Weights of a small transformer language model: width 64, 1.2M parameters.
Each number is 200 + 40 x the weight over its row's rms, rounded and kept within 0 to 999. Layers, rows and columns count from 0. The size before them is the row's rms in percent of the matrix's.

# layer 10 MLP up, 384x64, rms 0.556, rows 0-50, columns 0-63
102,225,133,250,259,184,232,194,150,282,156,136,157,187,217,247,135,168,231,159,190,191,245,207,166,210,208,150,245,243,247,208,157,157,228,269,219,143,108,147,268,254,225,218,205,202,181,162,173,226,234,264,169,225,187,177,219,244,162,223,219,237,200,216,208
113,233,244,189,214,203,135,236,189,166,124,214,186,130,209,225,234,206,247,188,155,209,261,208,299,144,284,129,234,171,136,147,199,180,181,129,190,194,174,192,191,159,152,188,199,176,168,250,195,168,231,180,206,197,245,212,176,206,165,175,266,143,156,253,145
098,191,188,202,157,174,151,213,166,220,174,143,202,153,196,225,208,293,263,230,235,259,265,156,221,228,164,267,175,253,187,196,153,228,165,172,266,195,157,294,164,148,216,208,229,141,218,199,165,247,232,183,199,201,185,150,240,146,195,213,188,226,237,218,100
109,170,187,215,210,166,251,188,175,219,192,143,192,228,237,232,264,235,161,194,313,207,206,147,170,225,230,155,326,180,264,140,231,241,234,209,147,172,156,255,159,205,195,251,153,226,181,210,223,178,166,215,180,176,228,226,156,248,183,189,191,277,155,200,233
105,100,194,234,179,151,211,176,215,199,215,201,198,175,200,203,209,120,251,135,230,299,272,211,215,193,191,205,185,142,185,127,175,234,296,222,159,221,160,259,244,175,178,234,234,155,205,146,191,218,259,217,167,133,246,195,179,200,178,144,234,172,185,187,188
094,167,223,286,270,234,234,173,178,232,119,241,193,191,241,213,184,196,186,257,273,215,163,114,218,197,204,248,203,177,193,183,128,224,202,163,192,159,169,156,261,225,259,175,235,145,214,199,235,141,226,227,211,201,169,289,187,125,217,213,145,209,174,239,223
099,138,174,206,237,236,220,197,246,262,197,195,163,170,163,219,141,221,224,172,160,179,202,186,183,196,173,194,171,124,228,218,110,196,157,162,141,304,184,307,219,177,197,221,190,275,181,252,269,241,231,228,204,193,236,169,203,171,151,166,188,193,220,271,220
098,184,178,148,181,172,178,151,268,156,215,232,185,224,216,170,235,248,240,209,159,82,204,144,203,169,176,161,223,172,132,184,201,213,237,206,165,197,154,197,158,211,219,245,142,232,210,192,191,127,206,225,272,200,270,220,207,220,168,245,254,146,144,282,150
095,176,230,222,221,151,218,230,206,249,149,196,174,167,192,293,193,245,167,204,252,139,200,256,222,267,121,175,251,227,211,242,224,222,216,192,237,192,188,191,200,223,153,219,250,263,189,149,137,164,194,167,219,289,134,220,216,141,180,179,242,231,114,161,181
086,209,183,207,164,187,114,171,253,204,215,195,239,203,296,214,175,190,251,173,206,125,252,164,287,192,219,208,203,239,282,243,122,243,174,251,189,226,189,222,157,168,194,225,183,201,258,203,193,147,192,211,201,237,255,199,295,226,250,188,226,260,158,214,222
124,241,195,190,174,212,145,206,205,192,145,123,214,182,267,240,207,240,189,163,198,210,172,229,129,169,185,147,226,206,238,212,245,160,231,217,239,185,230,201,217,169,171,194,137,228,187,171,175,211,121,208,251,254,129,279,136,205,117,239,207,281,163,168,136
098,244,162,205,191,188,218,130,213,216,219,183,261,221,164,234,195,284,173,139,224,206,250,244,112,211,206,262,222,166,263,227,165,118,219,232,227,234,193,228,189,123,185,177,225,200,257,255,203,238,211,204,160,158,278,195,210,185,212,199,307,233,197,223,222
096,144,215,194,201,199,203,223,171,205,196,200,196,230,281,237,160,119,290,183,172,66,208,192,228,167,175,242,180,153,203,133,119,212,250,200,192,256,199,216,218,185,168,118,199,204,126,208,186,154,177,234,171,239,190,217,177,223,190,199,231,140,210,250,219
094,212,172,242,200,210,149,181,255,211,217,222,247,116,204,163,228,163,203,188,257,230,213,270,132,81,195,258,251,194,222,231,183,207,134,217,156,192,129,177,204,173,280,191,193,195,264,204,223,228,183,235,263,216,138,199,177,203,223,217,155,141,187,200,251
092,210,291,157,234,168,190,191,234,181,120,226,235,149,192,175,267,140,211,177,197,231,264,218,187,229,251,214,179,241,219,216,181,237,161,164,205,180,160,182,185,117,170,248,221,299,298,238,142,223,222,258,235,230,224,202,215,190,165,200,206,149,145,187,193
094,127,189,233,188,176,166,160,189,166,233,229,218,156,179,250,155,176,228,192,165,225,274,262,190,261,145,205,217,203,175,178,141,238,244,158,200,212,256,204,224,184,172,197,239,240,258,147,236,145,310,196,240,145,194,241,227,275,169,153,215,228,272,203,201
111,203,240,225,176,135,183,223,174,194,78,192,235,235,190,209,221,239,161,174,247,218,190,205,182,231,220,220,251,162,189,240,240,240,127,218,243,203,172,175,227,194,287,139,239,128,161,168,248,238,192,197,245,136,203,179,215,236,261,230,136,161,132,167,223
101,161,242,200,193,158,262,261,199,129,220,194,154,196,281,181,169,151,203,191,200,169,202,194,181,211,249,152,134,190,253,145,173,253,179,175,185,195,130,140,225,207,153,148,214,200,206,107,234,134,165,150,228,181,248,270,236,222,230,174,257,193,248,174,215
083,218,158,264,206,304,236,199,198,211,246,164,217,217,171,196,224,199,171,134,164,205,168,232,190,265,175,249,225,203,204,199,190,147,183,179,191,115,207,149,292,254,170,139,147,213,223,141,109,221,152,178,222,224,253,175,188,234,172,217,202,209,135,167,162
086,164,154,196,137,218,219,246,192,155,191,203,189,220,160,241,141,199,243,160,246,171,133,171,267,244,180,188,153,241,151,181,171,236,257,131,194,150,234,179,214,196,267,261,259,205,264,169,169,237,162,241,210,267,214,213,188,282,232,186,201,216,276,189,161
098,164,202,252,164,143,180,222,203,212,221,164,238,168,170,181,186,172,219,256,154,165,155,195,254,285,184,211,144,185,158,158,202,311,224,231,276,172,217,188,200,222,181,176,191,249,211,194,226,219,136,261,235,114,187,159,225,219,175,204,260,186,255,247,271
116,237,217,196,225,206,161,216,158,185,214,167,189,189,176,179,226,161,176,223,229,101,226,194,229,137,234,169,200,160,231,207,247,209,253,197,270,259,156,196,182,164,284,247,136,125,127,178,226,172,165,247,196,167,230,187,189,173,194,80,204,257,203,228,164
103,214,154,234,168,219,160,263,199,193,157,179,149,223,201,245,219,143,209,182,157,160,248,207,173,168,117,228,270,158,188,218,197,213,274,204,211,255,174,168,272,230,262,183,183,157,161,295,160,232,203,255,171,140,235,208,185,224,216,233,149,233,128,151,206
108,266,211,314,251,235,187,174,179,180,149,111,209,255,211,272,130,199,199,270,211,136,227,261,230,237,265,111,175,221,238,217,186,197,193,216,141,140,175,154,202,200,200,177,195,213,156,247,204,196,218,177,186,161,194,215,224,234,205,213,238,166,244,210,213
086,207,216,200,197,215,189,293,236,191,183,212,167,211,202,209,270,223,159,284,235,186,218,180,227,215,181,162,225,216,271,200,295,202,165,85,144,195,152,198,197,179,192,214,234,187,180,152,262,245,202,268,192,252,204,210,262,152,169,226,200,250,287,204,190
105,202,214,263,260,205,178,167,225,225,161,200,187,179,152,198,186,216,224,197,164,148,156,175,225,149,124,275,227,151,200,210,216,304,226,242,197,224,187,233,252,191,157,142,170,165,135,180,272,157,219,255,155,251,190,189,222,246,257,107,183,207,201,240,186
116,192,192,209,184,191,231,147,147,176,163,146,234,216,220,209,231,212,209,110,175,208,274,120,203,212,189,194,253,257,205,133,238,201,201,210,173,199,182,234,149,119,219,197,154,146,277,154,169,222,169,193,257,177,288,201,219,151,184,270,220,233,133,232,230
106,147,155,142,132,251,230,186,267,154,236,200,208,225,138,229,243,217,206,187,245,241,134,193,160,213,208,304,247,201,160,147,229,178,202,183,188,210,172,198,206,157,214,231,151,265,186,156,252,204,149,192,236,192,184,256,243,182,99,196,230,191,141,207,162
099,204,140,227,240,129,295,245,143,186,183,253,250,192,200,161,207,137,179,182,249,223,176,195,185,227,188,198,190,194,236,224,213,178,178,217,231,272,152,170,137,186,244,302,178,162,185,217,210,188,142,168,241,229,225,228,236,212,141,268,179,177,121,252,221
102,241,146,236,213,250,228,216,243,166,243,187,295,235,164,224,228,235,250,132,209,182,237,206,229,198,214,156,202,228,161,205,196,183,188,168,251,223,128,213,178,123,99,205,247,230,178,205,231,156,199,223,229,192,201,135,278,190,193,135,210,201,105,171,219
094,250,239,235,200,229,201,196,176,188,202,178,217,194,258,233,216,263,228,202,176,150,196,128,161,227,210,201,121,224,152,234,169,192,155,180,199,178,276,264,129,190,274,186,187,221,215,152,168,201,211,298,178,129,203,227,193,164,188,210,205,234,94,202,275
098,164,203,273,169,137,169,200,160,176,122,141,212,149,221,220,183,179,164,256,225,218,174,226,123,243,207,185,212,201,210,272,311,181,175,162,142,159,188,176,187,166,174,178,268,188,236,194,251,207,211,223,194,232,210,185,202,291,245,203,290,184,171,195,212
102,146,146,213,248,188,219,160,241,173,164,196,207,175,140,155,67,199,259,158,197,201,256,193,222,172,250,245,183,231,173,213,193,226,219,201,155,264,213,139,88,235,192,227,215,215,201,209,206,247,235,199,179,121,191,248,183,218,220,197,279,215,206,169,222
104,123,151,279,138,112,199,216,209,180,152,238,169,247,210,134,136,207,259,204,240,237,217,198,207,212,268,183,233,180,194,212,152,248,184,156,223,167,231,194,172,214,141,198,186,160,162,184,227,189,196,210,104,256,181,239,197,185,246,232,272,188,212,183,130
092,210,180,230,251,227,133,178,209,193,256,144,253,174,222,137,173,165,208,136,195,88,224,187,218,209,87,142,199,242,153,151,178,198,162,177,243,179,196,180,239,184,181,184,205,141,249,198,223,233,148,250,178,202,177,206,124,186,200,217,117,200,219,182,230
095,185,205,235,214,227,173,168,214,189,286,192,109,215,223,207,205,190,188,221,167,170,124,166,305,165,208,168,212,226,219,178,121,173,175,118,154,160,128,185,237,190,206,185,173,199,175,165,178,191,238,266,267,207,114,210,189,178,259,229,248,169,201,165,166
108,223,144,216,209,236,177,210,180,174,150,189,207,176,193,147,233,226,190,208,216,237,214,151,203,188,199,172,142,222,272,118,256,169,201,231,228,264,201,288,249,176,201,194,240,104,156,119,185,182,202,233,181,152,151,181,204,239,229,220,209,198,299,126,165
098,248,182,218,218,158,214,195,148,224,238,161,151,179,232,233,245,154,261,138,232,191,282,212,131,200,150,155,212,258,135,147,215,197,124,166,199,154,249,150,209,167,177,168,149,175,187,190,209,156,236,219,192,155,188,265,156,269,159,212,221,141,178,213,148
114,199,175,256,237,201,141,133,215,200,161,231,216,183,177,168,189,219,191,188,171,258,245,186,226,182,102,225,220,120,204,208,227,129,227,255,153,193,276,209,271,172,151,205,188,93,180,208,190,125,157,250,209,253,227,188,244,169,180,205,169,202,175,158,229
119,148,197,185,215,149,164,247,273,228,203,93,253,203,179,234,147,197,181,171,146,214,247,160,157,194,186,206,138,149,118,192,183,197,130,144,253,199,176,183,178,199,227,203,172,207,157,163,225,221,237,205,247,194,159,154,244,182,145,187,148,199,228,301,211
093,170,164,128,218,208,194,279,254,173,195,176,251,113,181,114,197,193,218,229,213,130,194,248,180,177,170,241,242,202,227,125,164,244,214,254,160,249,159,250,191,253,200,179,181,232,162,195,272,203,162,243,206,249,166,161,263,180,223,127,195,197,195,239,188
100,158,148,242,187,241,199,131,177,154,165,217,212,140,193,169,138,154,216,184,215,201,204,217,188,252,131,211,143,226,240,252,241,189,172,164,286,122,222,184,111,222,171,257,201,234,263,168,285,175,215,221,150,170,206,146,234,219,183,189,175,182,155,191,229
088,196,226,171,124,179,224,276,195,216,171,147,208,166,215,244,205,194,225,205,245,195,204,241,124,206,145,195,193,224,249,123,224,242,211,226,227,127,146,283,161,233,246,258,149,281,221,227,219,218,178,221,221,222,237,259,165,233,184,175,117,151,162,203,204
100,199,205,172,139,152,180,282,273,151,151,192,197,187,214,207,256,210,231,292,149,216,222,203,229,240,230,271,216,201,160,200,193,175,258,183,195,171,156,199,146,251,230,189,259,195,152,257,177,212,139,124,171,236,209,133,252,204,142,236,213,251,213,164,222
105,224,190,190,198,204,140,161,260,228,244,207,189,169,188,143,200,192,275,209,262,288,264,266,224,220,189,224,135,224,188,126,188,212,239,202,244,197,230,173,195,208,181,247,174,186,218,181,216,231,162,231,230,149,252,186,131,195,180,298,278,222,268,214,156
096,133,197,235,208,164,154,229,247,240,144,182,211,202,247,227,210,216,212,162,198,235,125,135,151,137,184,154,231,97,204,171,174,254,187,211,184,126,214,262,201,183,235,270,171,274,200,227,174,229,162,159,171,188,151,153,206,232,146,173,167,208,147,230,228
101,176,134,221,173,257,216,139,198,198,251,225,272,194,214,195,148,229,170,202,231,243,287,258,189,287,187,228,195,205,242,234,166,186,239,187,205,198,181,115,226,209,179,213,215,173,139,213,156,207,173,167,230,187,204,232,328,239,153,160,233,243,196,247,231
089,134,246,213,248,209,127,235,135,193,223,184,224,222,122,185,143,209,207,231,190,226,155,197,229,207,216,247,219,142,147,253,174,115,214,188,238,242,230,241,292,123,219,219,215,199,236,177,175,191,229,273,180,201,221,230,208,200,164,225,168,256,132,200,264
104,175,158,261,176,186,205,199,147,222,252,188,242,222,200,239,128,223,208,204,274,164,262,203,201,165,111,165,266,276,174,130,204,294,242,245,218,279,169,209,150,174,202,202,243,238,178,163,220,213,198,234,218,153,224,230,204,234,153,171,187,187,227,194,139
100,184,215,265,253,78,184,191,191,169,238,174,209,176,130,190,150,250,229,202,206,157,168,192,215,138,186,234,182,179,239,205,199,142,232,187,128,148,224,251,194,157,158,215,208,208,200,195,240,152,237,276,130,176,242,203,210,163,232,243,284,169,254,180,227
106,181,220,222,195,168,252,201,198,214,218,228,139,222,238,196,270,156,146,153,110,232,240,245,144,160,167,189,240,289,273,178,130,163,257,152,261,197,179,209,253,188,194,188,207,198,232,203,285,172,252,230,224,224,195,279,201,183,223,215,212,176,248,175,180